Part of a small language model's weights.
Architecture: LayerNorm before each block, learned positions, attention and MLP in parallel.
Training: a variant of Adam for these matrices, 411M tokens.
Each number is 128 + 24 x the weight over its row's rms, rounded and kept within 0 to 255. Layers, rows and columns count from 0. Numbers have three digits each. The size before them is the row's rms in percent of the matrix's.

# up: layer 7 MLP up, 2240x448, rms 0.0168, rows 1322-1381, columns 224-335
# down: layer 7 MLP down (transposed), 2240x448, rms 0.0182, rows 1322-1381, columns 224-335
up1322 100:131178134047155147147138155142156151133134130124124124117121114149106144131123109142121109103102164163135135091138138145137133123137140150083174173124087132187136173098123135131110141107177134167123121141144112114169129146140089152148124117123106151135126105139123118129103127111126124154137119101137168164112124120112129121121108125041
down1322 080:176132126093131126138107145112130074148110122128131151151143108152162124167132137150138119107099122151131131153130128142135122124131135104094129109115119115074145064133134110101119165145136118125124114130150162133133145098134134120133134115118140113084154101105100157110126078152121125078128140127119093116075146127140112113100134126133
up1323 102:143135128174140092135102129127105174121073134131135109124133105107143145078114102129143116123114119133146150126124130182141168183122127156107151101159122160134162120085057142120107123093114149113151118075148115129092104085146098102102109118138080154110124125105106129122121158145109132144162095113147116106118139118138111125128143142137
down1323 088:139161161096111151147112129170128106149123166110096153165134155172130127126106140149089169100140093154121097105128116133131119109106116119138122126090098104094049116135126124163140113136141081154142153134112120122151157205121116128156124116158129150157138137139182110106155088127144098133058143114102134119125140108101173110126147079157
up1324 098:134121114117146151116133112135066151138087131123177162104133126124116132116099123111149187138116158173166122093153101112163137163157104115165070091144125124122144108148111126146155156124115134180097158119172156084111143108116129144110115090116122122129137113139139098143120179147104101151106098144087137145103143129134098154127133130140
down1324 098:177093123147116144131129124134117119173089146111100114157118123105096142096170102165166114084137135139166147111088135114112130169129161136135126107160153109115131123153084113135112121110116133140132122112148107105106117119138165159115125136111108122117106139139127112150084088141145122106068085090127107086160104114089094138105137136091
up1325 098:126124164108156137141173144131126085122090119139098121146125134143092143086119108141121108131127157130126138136079167125195101119153151119151097112145121094119137117118125142145118098140108112116162156136109150106127127116142163128115102113182087124144152115152092151132158125105119120157113172122090080123110117125177162104117130140135
down1325 094:109179089128129105155123125138141136116169155120190144124094080111159130104122141148098102142111110146114112111107130087114147125147121164148134119136146115130140171130106110103156117123127171138107091098125131129132144119126118105159131141133163144117154118116140141100116157128139156121157159156163151171147147156128085149156105085113
up1326 111:105128137117167152141147114164087118109127170113112124099119112153143078096128133123131165131129115119170103132104124111135103122154123118159130104137104113135110146141107121105137189107095125109161136121183136113090135075119116158093131103138110170165129154148174121138130125144156115132127152138131112137083166118139165170101074121110
down1326 104:191145168137110136133093086142119156133111115106107153158158128115161157132096126113108144135160155108153134142122109115125117151108120175156158091126125069103123147113157135135142114110122118145135181165115166117116125124136109171102189163141140132099110128094135075139105079123143148117096111119158161181120108160124100114142125200134
up1327 101:108145129155167127137160127123124160102126101131112146124131095113085146104137136174129102148112125176120148144113116145127070182124162176145137132166092115144122125135107128091108097129117134128120115138145150103104114106193121120123113123151121106128123102131208185160139116110137087117118145140177141138143146160116137122077137139173
down1327 102:133125117109135106128127125110138143144162171124134112176110113124158167124048116123110172058074124111152149153164130129140147110148118122098145139116122151100152101105164120113120150158088133102141187118097150134140164139131174105145138129153115139134107125155154120119076125141104119133113116095121123104113123103116136139134112104124
up1328 097:122131136176141154130119112067152116126150145092106131139138116135075154142104101066162092122091157129137156087142122139139129131118104156090100109133142168105093153143060109163176121140133126119139111112115129080112094113125132120102080116152133143113138125155132130096124155137085149105120124143159092147161131146118147166116136091127
down1328 098:146080156136145124112126117149140136115124135137143160159142121132131140135152134161130154114174129117129139123106123166138088153126163117118137187080116159105113089161183122152112149107107081122124121140096155097142183142132089115134141080139130123142151104103138160066121091153125099119093143115180155149103142107160113158119119137167
up1329 103:131090100142139152144121143135142112100127071102111108159147141108104115110095128124151106098116120114175116162130141112147121146158167129126151105159094116134132154121107099161120186136131086080107139160128122133075096128147147167110154126110099144090114161129117151124134088142154091166108157109118126167100144140061146121149124168137
down1329 087:167145153127132084104134146134128112152132089113133117161105130128165146119099142140126125111203145153116126093088119162101104153108172117135148171100166134106141104140122090123144096097121143137145129115101131113134158125132160124103098141150151142189125086140123169098160124149110172140121171122124154095147146114161144107173185156093
up1330 107:104101100123138138118130119088141136125128109102151136130131142148107041128143102111128096109114130143132149130166134143145098166131109160111120158116113097139140126130129119174142128129164126176146124154150121101103118091124138113151148111157134155136135120061098118128139150151201100146097133132139099101129140144165146154136137141125
down1330 106:152129111110108101143132130122145122083129138163105125135086125118090158127108103138170121170116093143161108063183149140139158117110105093117108145129145176120181179095141117142140143108146144128133074136108119139132170111149181115103150140094124072163085156182137142129125106111097150121102095111107127144174121175121102169127131123149
up1331 101:143128172104140113169136114133102072136113128152125134122124095151172103125066114147104141144111134158147157086125131175138152148081101111124163104181117108125155129091127142108129109121119142081118145075149147083106110120130158155069146106108157119098125131162116122134141157091136103132102171138117083134127120168112145102125136147124
down1331 107:112118160095114140160125115171130162121156172137143071138130178103070101104146145093131141131102107100116083114105133110121093119177140088148083112083120105126096105134102149150130167105115119123088153121097093140114127098099149153153144137135144137092120155134121090138104158130145147170101128133122107119145139096134141126152149147111
up1332 100:106117123070142125164123191122158153095122076111148127137132175126154128126109165151168136121122122129143083091114151093105127136110151129111115135126105125154116132153114142117147109128111106158139150143100154087118091132087094148133133133130182153132116118198154111145128106128124140138142135063092145142103159141140111141101140105127
down1332 106:160152120168124121120150141159092108123132131146129155151152162116100119139156140102116102143103144140115162188095126088154123117118100106165099103102127113124108106078160116113138148147103155099140131145120155133160138096140134115104121094158119124115149135113150125048112125100139102122118101169130131142119108083089140108172077137118
up1333 105:084089130147163118136138130136116164118123125124134150141135152144155103112129146151151172126104132136133154140136168135119150165185122081161137122105134123099152128121123130145131149141093149125157092142141137163202123149122144119128190107149134136173147157151104123126114126107123111167116066096114160138112129126111119127124105121169
down1333 102:160173114149160109143142181092143101116114116128107086121140174131154137108094106080120110175122141138126124141121150141128099106114103149102134122107121108141092150138135118146092107080152100118138159084148109145091160103152101100114179162117137144108111145141162149136134102158128117175150147183170119114141161122099158143133133100096
up1334 092:171115149102123110161131184101112152138131095114179136140150135102131107156124062190144110134132123103119133086102149126145119125144110133123117155075122102113115125113121165147098137167108133096144110096126124104097131147131161112117110147163080127150139133126152133132134146110146108133090118129098102178127145139101163121095149086167
down1334 100:140134117124124128110094107148093165176144149104119084085103089156113137109133129079158107148116127135104117143107091133114141120128067148145118098153145141152105124157178107138154095116144067148150148154146102107123156084079125143110117138150178133125095108118145109150122133151092133089154149141150096097143122142148131160131105163104
up1335 105:155089066088155158120184148104122153121107151147113136116107132128107128135151118078133153142105158130108089141141126119173091159146078074115130136104117114116126129166108160133141054130123135072118114150155168180133117078113151103124123103109106111115120155125114122135152133140113117118154129084110122119128108182106119139183130130077
down1335 110:118124096096137132144130163122162163141112101118138156137111117121154114123113115121087102134145124119187124147128116119122144131118164105129142126170091134133102125118104094124123142143150141169089142132143089080158111138098100108104157124145138099126116111132119123094129102142153109157147172137154145158146104099126114173130136132161
up1336 099:134150180116165123145123124097119128098160165111072139101130147129125113156128082104099117145092118113141152102164092142134136161163125097148151158147123162138143162149112140113176161126109102155158130110116112102092118100117163136096103100130156135129128199124136126138131141161148157154109126116141129090087127151158182118139070113186
down1336 097:124119121139077107124157138145119118143077107152150134148143159120148138113135151143123132104127124157144128143098149163123141062134123162111101103155124110138072130086115112129106124156100149096134128105154123130117121190120079129130180158142147147126144101106165124132112122113150122126123171144133114135137148139122114141143151123135
up1337 102:140139159128154120132179140103155119162135105157175139112138068184156132117104158124151141133140119149120155141114128126142136129112146120128051096125143134136153098153133146151114119174153096108124095179144134160097109081122135148100110130108114129116126123157158132146101123126156134129130116140112129109101120134117134108130152141129
down1337 105:144103097110080120137133143152115126129092137160135128119140115127100093100182102124100130153099149123183148113097116107152157169127113136151124123114095108120093104127176105100129135140112176064154141105189149091152142165142078125153136134068123141146110175128137140149140106125144138102113168121138108136117130098167126137139135142156
up1338 132:131117135134165113157147142139117162105109127116127161132132135137147101105136123091131125126123115183150153127125139165133095139099103142102159151138110132139133134104120137141123133091148118199156126190163120101135152146137124112137142113129087143155148101158142168121152146117095119150098135110148106147129144131111144097122134123132
down1338 070:138135167104141112121138134141150162105163132148145129115119103122161142139126131095156137137149128110164133124098114149124116108135133128126140139139109161129117137097120141119118141141117163110199147088127113128122128163104169136145130120102136133151134130126120174136139102113105126131113138098127150120144148141137140116149147147144
up1339 098:136170109101127127136150140116123105104125132079137150114140130111121160112121147148151103121107149097148105090118140077146147138131138118169139111109129136124104107141136154108157159100143135111137133126118118085149189076116111123169136141119132095138121109107149116123138119140129117130139110148123120159103127119123141109146136107149
down1339 104:131148109129185109140099153128130159122099125130123064124147111148103119147159088117103126111122132155099102165125135151088154125150125153147073142114119070141141071088108123131146144155052089121119152178149103157130141121171107137108117158130185174117147100131120126145123137116144129157112135159151158096134130107106152122124118160133
up1340 106:136088088119139101167131144091150142110115131166069142088122136132145121084127098108092083104105105113137091133118126122115149157082104116100142149160096139162144146139119149126124127107134144162145112132104104143120188098144132119131149138164127144137105119141109146159153101114131108137120149112141119097104130120059130116151136157160
down1340 082:119149125132140135126111112159186103151155128139126110119145125123170149116145134107131155119151120136132110121148142136097163122191133130131123134152114124137122113119102131123147132096155099086134076104103103115101085105102151112118103092119119128147169098141100140124154128123126144101098153125143148159182162123122112120113151138136
up1341 106:138122143111144096177135133098107167122087066115104149115109123121092112149146131099128132118113143131140141134114147113095117140128095132119111096156125110101113111118096135164145152115133140145185088129131121117118128071129126126133133100158115132115145115124148132177134164149102117174142176116158099143129172140144122121121116104116
down1341 073:140124137128134122142152128121126123113108126131148135126157138149124132128124130149135116133125164125105135103164114148136120149142138127129139101115114148106121113116143127138145127169148165150155140146119119145097103104166117079127125085139150153148135163113088140124140145122167133112119113113162132114082163126113165136160090124140
up1342 102:099128160107145143138147094168155138126133122082124119136132129175138106113118156171137117141139143126150158092141091102146105129152131146161084119094131119160138113120094119190115096153132116142148140128097171137132123153170094159126126123112124096138094108164098187117130112121137068089142140122154132119132153134120119130105114140145
down1342 111:131192079133137120069124157140122091145179137195183139134088194088128117150119113154120142170121114104071097110133109141127131165129078137120133135156128109101184113112153136137115135163138128136130148127155110140159131068098142084127166107114140193114139136130113105115169145107098109136101113135061125108141101091137165152162141141089
up1343 101:159096147107158120104127149125121090130102139145094142141139112174141102135150134140174151106036148150111133137087150136130177132167121121137126127088118092140097101133134136144102187145143157160126112149127103105112133109117103131131143095122139164123122114142104120141114122148097118133109139118118152112080103135136121156130124136073
down1343 098:115095143131156098130105106138162140128152086183153089121167151180143148120152142132106151139144119135115143137106172137137176160083121182118100138162169095128143096168135142155102080085133164145121110116139165190102136142134131149103129128154116167112159154138109123126135137137153135119129166109103146164098164107086114100147128118150
up1344 096:132148162134162102141129123147122138123106153115133069129142157117110124119137127135084148114150159140144078130098152096120127126143142120116109090152116157149144141121118144125080195193131131083153080122128131093143120132102080095129137120122114145113205149154148141094152137117118148118116151110142124075144131112160132119126142154128
down1344 093:102156123132157099125134120106147123119148159184144126148123083100150143173103115105144105166148096098135128121115134140192123124118139123152139145118121167136145126115138082081087119050102104163110202122136121138138149159144076142135119076139166108090105155137090131144122168134141114151143107116148150120121144106161120118123119122135
up1345 096:113138086132137128137160151188134133095120107119152142111145123160157134141156131100116112136124108152180150077159143131119144141137116159117114131186131157111095188164103155145121141137124123129153086159105131124150085100122132127107140118155108070123128152131122107134140133119154133138092100106147120130123144111161131173126119141146
down1345 085:134093151117153141157138118068124108128126131161145128172110137143140150133095157153135106131129141131145091118162098161156066150114129135137190126114127112167157124110151051155129134128136123141113132133112160144061132122154112127134134087169161175133165134112189170091151143132095143092160139142173122131123173126115123122132110161123
up1346 104:126138108090163159139121148140102147103076130105078150110143117102137110119153133102112179125119099107139139170137208131107096112154160102138151057142117094124143126151125136176119188101152122119137091103141124159109105129123127126110128132128085144095130133113128168115153162147081143151116097101108122133130123142128164106147134157139
down1346 090:156139188133107097157155135131144110142150137143142107151126128111159145148079132133133114115054148141130161121101112141137141100096084137102124116159108142100128124171147184080132136126096101118175148118110120134081150147158136100077121135139164103145146095147127147162099109157151096134159144120141111086099148103115098077143104068116
up1347 098:120082116113116121116103120113098113106091122139129103091129094125125100176079134111136080123111128162129130145109085097109132139112134100127105129130101116144130115105111116147139159129147118148138105160105116120120137131123182133134157143083132127126142114130105137148101162125117131128128181133148121135126175156102140108115120139115
down1347 103:123146138146079151125130115113185109161145155093177153134121110129145105119117141123140097133101123145139134111106073108140124164114117132139099102114170150125115135141132138140127127113120113106155135149140148134150109122077147111100110119174128109108095122127163154141132087151148121105146119158129128131115135124160109130138097177124
up1348 100:116142105107133180135078143162131107093082143098162121122138122130144143152174103100093130118116185152160165124133115121140110122121104128156130158108154117098106135157102177143150115142151165134140127191166114110112149148095093122108129125128155113139090131132137130115155146149149133133107139102120143100100121159143193154121144129149
down1348 109:113106140153089117122149120077119195164148125111149130084112124122172130134103179144132134133113129127131127130126150128125171093156143162080143108122094148147172132141141095117074122147145103107093110068106150116110132102168103103158154101155109170125176136123139160139131136104121128122072129114087120153161132123129108143170127135112
up1349 107:185092109120150104148183155129101128129136143120139109104148157119131139152156127138129090117126148145119116138129158122146164106056158134109108083153152130100134091086145142131129144137126153106116129106142143131159173101121131126085115131149162115112126090127120167083169118155117180129135133139118119114136169166128174129118120171137
down1349 109:126124098139070164118142106120129129094125129089126155098156155115162107159137095135135124124093122117133126128129136110108125147115152163143164138176118086141142117120119126130132129112136128130131133184096104151206127114118191165142163157131136144153125121134072116128130135175099072103142145090134119139153111128147109150096086128143
up1350 104:086139131119142081181162109143129160108134129124113085115140126168118137091158131151132096106137134139113089123142113152085133178092159114149135106151124142116110131149092101115144143147146120138160105145158130118124147132160123086159108118130152140144143106110116156130152129126163128107133133106102150130109133132132132145133151141150
down1350 107:152130116154138109118086125133133122105119140121137100137110108115141121119132128144137107148090091121149142170134177159140116079137094104134159130152120117099137138081153139103165130143143150137085109097165129126124135139108098121118141156086105125094174127119141150146102076104108146150125090117130137142127133116177134096145111151140
up1351 100:116118147167142091151101180099160103138157106145195095139117114120137082100193114165111053113115140145136151203119154129130161143135175147065135157169117107167142102128116135118109111116119128134148129129132129134120149136154141144156107117168118110112115152151128150095151098113132112162124161152146152148129153153122118119130142155116
down1351 100:131128113143114160098124097130158133155091151080141118158114138133151123113117126130194142102147124156118127122119104090173165129161070093130141136141090136099157121159119117155144129127156126116105129187101115136118097102172172155121100149139111127157112076151110112122151107109107140149129096120145132146119105131107112097130117107133
up1352 096:107147111129114170161091118128111087139103121111101109112139083134149161165081118152170114123117141135129135141164096098158137150142129095105188148087168165135146136128109130130084122154134140126125084117155109111125162122130099156137114156096044112188142149103173120103143158114123108102137127114113159127101112122108087123152097119148
down1352 098:156116154133130123129103159141135150141149093087125162122140171149134137098102106153113146119102116096125077121108111151113143098112095140140120139146130099148130079129154132099150107121132075132131175182120118124111126129066139124132162138094162129094163127137131133162138119117112155136107151133134159171154124160141151116135142169132
up1353 105:158120136144136146172103138130122189147111158123128144147135131118105125073159154115093098070095130147099142167112163136120159103145184112134138111157097124128129108137138153131117188109086124131116158121129109107141124142125090136108082109115096114140113080119124131097143124115157105139093129128148082088084156138130147116087134110111
down1353 106:131156110145096133141123107119149072138145119150102141112126166125143161133148124118095148179134139115118114086163139089159085157115109147143100101147165132135116105092115126127131115130162158147135134148129145163137132189125109128156161113137136185152137134108100181138114147122161167118148061112074154126118130110125214131171165130115
up1354 098:138144151139107115109119111066104153108108081133144134131132131127153120135113122167176143138113127135145104144100099154125076149131126115108108145125103154130156115102083123144098118100157103157106130125167141128074111126142066139137093095096137076128112143094132121126141123121185093109132103101159122127123094113129119178102098136135
down1354 098:098132142170147112174140144079169119104131160148136087164152137165104134109116102112128155116099147114119136148106110105134067151130121118160097147143139097125150111159135139147111141121140128163102091134156097115152151114115130144131120137125101167100138171163131121123130116143085139125140169153149131100114126125110107132166114120133
up1355 111:100110100137161093112148143103114104081145110142103116101118098158132090117136123119091101099106093143138118119140130161123116159122147106133118139109101126087110152160051091116141113147172133166129151087142115106148142134152080146124117118100114099127141110089156160116146135141127163146136106149110133083117138171128139134132127127117
down1355 114:139121108095071127147089181151114117120136147113094157103159141100108119160114099132111154107077092128112136102143084115132176095105101165146119081123110153114109125140134143110113104133150128134102105171116090149125160107112104121109155163157125107145131185128143122157112116159147131102123167127041145081126139141123134137127154144155
up1356 107:132114117134156148122111139116107157095136145138084112141132152093110137139129101111118137145157114116168106131108119144121052124136168153130109109099095143144154138120101150161124121131123128120145139070101117110123155133127092144138100140155133149120124166122090094106142132111088132158134163122082097081108145148166122103113147145107
down1356 107:110142066116148154094145137144139112146137136163129126147172082117101110151117119117095119100120088076121125116186175140121149124141121119179136099138118130112100161101145124159147085148114153135128117125161096139161132155120143116095150150148133150090121139146136083126147125152138121115122163139146136154080142116177145142152113148133
up1357 109:145171146130114130135135148158129132136122115107080115123118110122130095138060102091133128124160095118108146151101109114153131140150123102121157178116124130137104103130087119113109157084133077138150162093154081121147109139096088124091148142130098174106131134143126116151175142097115140104082096125128110133044131136126169100149117132089
down1357 116:154154142118143118121131117120151135107149135135100118094125098123146139146126127098121136152131130144145105107118147132136060155129124188133117156095062139104096144162165178166117110137113123086144139137131188150138111126113101142107135148121132168114123174145121110097119092132134164148133135125151110085146129110139142173147130113149
up1358 096:163142131145136143148110139127124102117131136137143143107145123121161181107095107121122094093118171120148128132134100095110171100122163095126136124129089105154154112148109181126167145122114151160146101122118131182142108094122137147133171127124097142126143112134139114138149162135126114128106098139165115104118125130131112142169109123120
down1358 101:119110102113116133111113158121133104102110129099135120132149132148104122118082153100110135140175134136113102134133151143135103139154123160120131093131144142170153166135108112108112147147141145102136082112161131081147176188059171129132119134110145089167078177110116139100153091124144166108143173137138130143145109140120135163118168106100
up1359 100:100155134111104110117098153108087154124080133114130103094132160132113157110157113155125110120136135121123161137113158172109149153117129126102094166141081147109107097100122110120130131125125125139127131115080145108112124113124137141147090150123106140130114126120151140134127189083105105125098142077144154092135137144154124112119114150141
down1359 098:091156082131111131172121140118148117110090121130122097113120099113132127116124124152100143111113144077115130102100134124098169125110096148146147133105136131150129113140136144178163112121074151128139112126138105151109132115094148098137107118162116169138128128139141136093138140139117112117111074110123108152122118072123098133112168125142
up1360 090:155132099136113113136154097070131128122154192119115125112117136125122067071142139104143114138088114115152092131130130101111155137100140164127147120156122141122118131094079121143140168095134134105151140100143115142080105100164143157119136125110151106113119118149132156074126110152083096158148175117156131116160168165133143128123113139112
down1360 095:118124136125147081145140154156157115115118140155121158082130177134124152103111085161199143177120132141095122146126115119115155173166158131123111148102141121093140113118136177147128103140137099107157115175075092167170132098106140085125092116143125168138120132111087153170131131074148098142153133142103137124128116140141115135139126093138
up1361 096:118099135085112122082165125127132137114128087128113135089143120114137100108155130128132143135141165145153134128156156129123153152118131153159147187149115159116136158079123140124127128152091182117113086128095125098120151116117082158113128142129187142113149124158096125137127127152154146134111116116169153125140110143107166131139135124111
down1361 099:154159131130150079138144155096126093133120156128164138137149110127146108101159127123159111132175159126121130138069109156135098123135154154156127116094134117175110103141151139137132097134143101198126163102143138115119108135152117147118142143126177145158127122098118114177150136077111134131150157129109121123114174125153113123087145147153
up1362 103:056091122134115166143124097117130145156135135110148098095133098110141112114122152123164103128126182154149126122112147156099126147139116091146159103142089104148106146137102113104103128110105142116131110125138088121121105099112153129149108114113153181141142152094145106105124129103138094119128125096153119091086157157128138111091111104186
down1362 101:160137152100168115145099133133165093131119109145091122139117118098173170112113116126138120124091120099138138155145118066109144110108130111102124159127123112127116157147184144117124119122120084197121166112169144100142165143124128127129175139146150099111133137123124143165129115124152108163123137144135132133146123112117125129127121108123
up1363 103:107115092091144121142125145144105101128119102140125138094139122162131153164118130141139117081118126148133116103135146103180126115135085137108132165151157102119115154120132173118096135124151155108148106146164142124192110112113086136098158112156069143145144143146123140144132115106107130099122163125126123153135149133151201126134124122167
down1363 088:136127117109103099144128139119132127137139147121136130116147104121144136133143135117145108143123115101139172164128094153107156112115126170121139163126157110143081105126154172090110124103114117140163151138101104100106138112138152126162170169120135130126107124168121166127098117139077134141130167107150129115142144120144120080144106098115
up1364 115:126122100133132105152129111101168138104096134103106143122124134107081092125118156092139094107109135135145144130127142122120132148133114115091121131146109125102126117117111130157101174097122134124129128123146104117109109135132131120108195125159100131126148146160089175118134121112117151134102129117171098169135158138105171106206149124108
down1364 069:143144144126180140147152144159136128159119125101149118133110123128146149114136128106104129113129127136145111133120142142136159123120112096122175141095127103117130155099101148141099140123136140151167104134158110148144111111126145127103149077136139155089137182148123180161153122101171122127113141093150135128112119136135132174128134115153
up1365 097:122124169150132136132099102095135138147098163073063087095135117126158162158143126144115093160108201147127090126125102136113085130141101160129129137144142111111156128144142172136150102103161107154140125133104106073107121109133126122136132137148142124141159155111160098142110097125134106129130131095139163104112121111153147151170082162148
down1365 099:121107113146073151132162136160141181128108102139138100170084133117103115128096137141128139130118117156166147103114157056112097147111100108114102104123162125117101120079101110100103126102094119112101128109129146110080092115144154128141115130114094131072128076142116125136072159174104121126147126154132111160117120163136141148135157085139
up1366 107:101120120101097171107114158124148163143113159123115094092117134147139125119154149112107125122131144110106155125081133122143165115132134121118178134134105140152144116136102144140097134113171096125155115134142136143173095174099119129178120116121098142112092120167135110078106145100151096155095107123113119142093100161146100133112099126163
down1366 104:114126139095122138117126121168103147132131112114151145155140119137099154102119126177164112138114129161153162131122120094087125141125133097119089136141146152129127136111129153076149103090098144146152123136085131144170123114113140098134160164092129128147190134130131144133148173131113130144148159136113114118111141118124034137093084143091
up1367 104:131165083116134103150110149083181145117149100145132114142128152141129083102108154129150129092083072129103097125107159099099127173111145123132138152112127103116155106157067177142107144108116172125132146122097149085142112071163145124114138091128196113136124097146122103128124142113168122108123136169138127122149136126137118092085121116160
down1367 105:137081143129185123151161155200103089101135134075150163106096149102161167173137132190131133125110097104104115132116135124100173129153136145085141119113126130143130173108126127149123109133143166152138113154108136120176123111162172102141122127157110107123121082093119163095078125101132169115145150139110119085128134143140103149160130120120
up1368 104:127132118171158119125139105123120150120143117124140093104121111148156135184128110109145203119116152128131108126099189130096102144125124114118108134161100138123091129122115150124129118140108117099125130136090129140152138119124129142120125135115146115146135112118155073161065142149122139115131150129112132128112123174085124156170097103149
down1368 100:104083099129170118104126126126117152127131127101145122148147122103116128104105162087125148119097062123114084114116124195130100129141099143098138127119133068149127111101105147117094138142122154099156148122118110114110111093151093161072138146160089122107148156075113135095150090118117098162125140132107161157123147097111098103139138148093
up1369 098:125118098132185089092123138090128139123119088117160131105121139140116156111112092120090119144128114139118106120149158175107155128146102142132135132112143148091151119133148143138137075091202172120141125188105154148167125167140133095101119121181105137172106125162126102148114173138152138159131118136145103114118120149123186103125165131140
down1369 098:109091132135092185126182111158102127138137147135115115147152115150104124141167143163119133150131135114112174126148112134137105122125091147066147076176121133212144134172129077103095117125158145097115128099127149101096112114118154135113152140086117102123140128098135156155111079128119151132116137149144135145176108097084061162140112145118
up1370 097:099168146130123126121144137114116119152094155113103140128126114159112111102143094124152105132121114139109146120145124126161105150160077128109130144104118137117170135154165151103090123084130094083142136158086142136089125110129139136097146113156115132131105146137148159180133136103127127103143114137105100097096120169116157123136112102141
down1370 101:127099124148134057132131119120147109174136091146123161156145162121143122118147118098119148154147106147089162126117129131115136137094116122119131133162162127151101133202085123157124152157116141134087104148137105159122145166159119177143107137126124135126104131169108132079147132124130132172122136120129069125154099149087116126158137115139
up1371 104:125147137118137121182151118139106137168111160154140118134121137105084127153143101139145135149149129156143101078126137157119138132135175144122103071139157143083109145121092129170106179122124145128157086132136142188088132116143164106112103088164092111151171135144117113132134138101090139085130132093121137135159130121146114159149081145140
down1371 086:117131110121153149116169099127120132110158098087107117172095134147169105136089128115143104095110112088144177167121133157144122144131127095120146148132127107123144170135097099100120112107127119145195193139135137108153116096107121158122151149097144127097118157083125188172155135162107116125153142144143140135062143149131123100139101132098
up1372 081:160124152162115097141108132118133121109101159104134097144125121130075112107119104135104108098123136149133122088120178172198109116140140122105159137161107140149112115137105152104130171110182167067204082086146124136136129118190140094119120101166127114163147157168103167141091122130135104085133133135109101153127148128138133115099139113126
down1372 096:155116110134136130106138119121106150097089092127113113097129105154171171165130118092143145170102144141150081157145138123074155113126127119169120110120077143127140122136135173155091139107086113145107099185121128117125122113168129150106149207146082108097135098124148097129142107135117144128143106146119122075146088103137106157145136148130
up1373 101:180136165103137136146131121146099148128115141094087129107139102119141128164118124089106116139120121143100135154177139144117126131104090125129128137168114121138137109131122131109133126119170103137172119144157138175134111089120146125115168132156154090151141134149148150128140140116133120162073145136155066171115118137106149162096113129102
down1373 094:129078093154122139074127095112162154143132136125135108138086160130123109123107118129137125118127131118160113110125146117115147157119194119124105090111126113123167177105170095120128136137120101125154132145107113107118112132121104145118170119135131157131138132083118132192120134120110100140184156133111162128161169107123099092131101175126
up1374 104:102095143120120107175148166108122155152054110104140128101135142120142130133139154152113130089091069137147102092099144113116124140137113137157117125092135142143173107110140135144132118137112112146168151126114115137131147128152150118135120112099090088168149107128105111080104155108131173175131139123122122104112163136136092123138116157114
down1374 104:117109088142145130036127142130134112134148142150109120139105119149106160120132134132113122144144172083151153107109114099147142140132142139125085112126121110167092071119124151064189116116112087132165126124112137100124134084137140127111109141086111154084111145143100148147140115131147140117098136137096126172124131135118143107143122129083
up1375 104:147120139094098109150081146147090130092145143132119156117139116131143118154104123147136127163131141113148166086129148156138165112137135117118157165133150138173153084151155138157115104111134130123131114110131102106195113146119163123147131086125138143115122124129115139122091126121136160097122135125168140134112161123136102156142148120125
down1375 106:114090135095118114175183118158097118126119102118159160132136134169134131144142129101102145088113137159103115137124109113145110149148087145120098126174131134090146184100110147125164110142105113123119171135147155134150092164097110120141146139140126189135117164118134119117138105124113133141134156132152127141095142132114186120151111107069
up1376 107:183133171095136126156124128150140138179151157084107108152137109164163108107176124137113157150145106124126127123151111148131184123118147101112151117169075086113113115136130131129128189118073107123131153137150123126094101131131101107067103097107141126090145084127110115128137115145122105127085085099115121120104150112162157145117093134141
down1376 114:143112106119108110158134111109098126150120118137089154136107153143102156060134103139118094094101107150123116105127165124143124135127139119109142108109117131158179121120142096123145113150112185115142134141107167152114115139067114118146085115142121149124156134133120099177156127121124170166136080112108163133109132116140127123121182174125
up1377 095:119095102122097094134185103158129156097112155131117097146142157104100161132121144144125097128133110152169152129112093145098122114171134113163129121109115147116095151107087110148138161166151111116123131110131117111110095073146108083129138127117133103171132159152108090119139131132112146141112131108159110125142103147132137122131108092117
down1377 094:087123108143149153091144169129170114111124086082115120144144145172137080141102130146149107113138112128143109135168160119178090153136121114081134145134101128088149133116190136116078093127087139109126110153093153140097151154112124148139143111120116120092106098128143194103154125148116092104181120137068144143119132075094126118140156150129
up1378 108:122155129126123137146126133134114099120098164088123128143133079128127149123142167087102108120141116125135136151120144127118118087099149144164118075131085120119156142115106132103107159148102153117105112125128097137150121185121094144109099117134150125151141125147190132117153082101145080121124111120115139119071123153084107120107125141165
down1378 109:102147071069133134127155135107139168129174105168126165120128155111162151090080120119146098113087110129166127100071136147140115127138106121142135174105126149133113117126152119134143134105175121121129098101138105095085113133118165118137134166116170127134146125098103146129166151123118066147113109121118087134147122104151115096140078167134
up1379 093:107120110107096158123120125122091107079113130148095104153134146132153098132117104129188161148113139113244150124131145117091129136148118090108119138169103160080107152141113185105141180139123113169137132141118145109116116114152116158096156123099168118149088120151110070175147153144154134135108146148128105162122100154101159152135124126176
down1379 096:105108141118162128137173157123097135154157126152155108135117099130141199138128199140149097142156119191118137132145120143127101156109131171133131108110104151135132137161131106154109073126112112133112117133128128132144142163121118128132101127171096177153154148115141176093128092118128132113124090109121123126122145132133137114131107127107
up1380 106:119141100131145125133102142116136137162110157102146135147114109144108101139107123132109127126091121152176120095143122129153099116148110114115169119141140132136167084114129126105116152129135135075118089099152140128101138141136069079150116116141129127149126155132081133181124116155172095148053120129134096131133120119135098165108055145135
down1380 110:096093137109149142108125080154170144139137079165143143118133123103109128107112173116144168142135132146096119147132092124153112162116132149170130136128109161126186159116076104133134160132161123123151118150158115127132100117127153116138092141161135100194165156097079109103106136112128149137149138123096158129114154153092130151091140138132
up1381 102:167133119113157090129100161166091129084111134092140130141134130131127129126103146129182145152123113114154132053151139076191150125128127158113154107125126107165152146113130180127115144159141174154134120133130151133123085106091134059146154104115172102140143089131094120117099121097106131132068106136112156143125122112110145131131092133182
down1381 112:116133187101104157157138141151086124124169148131114111139151131114132102156118163141120156118116125124120136113105117144146139121117138095129121147108147153134117136123109132149147131140107166083133145114154130179151122081132113143109136119116110097102139112150166121159139122126094176118117139164072139128106111119115146143156154109135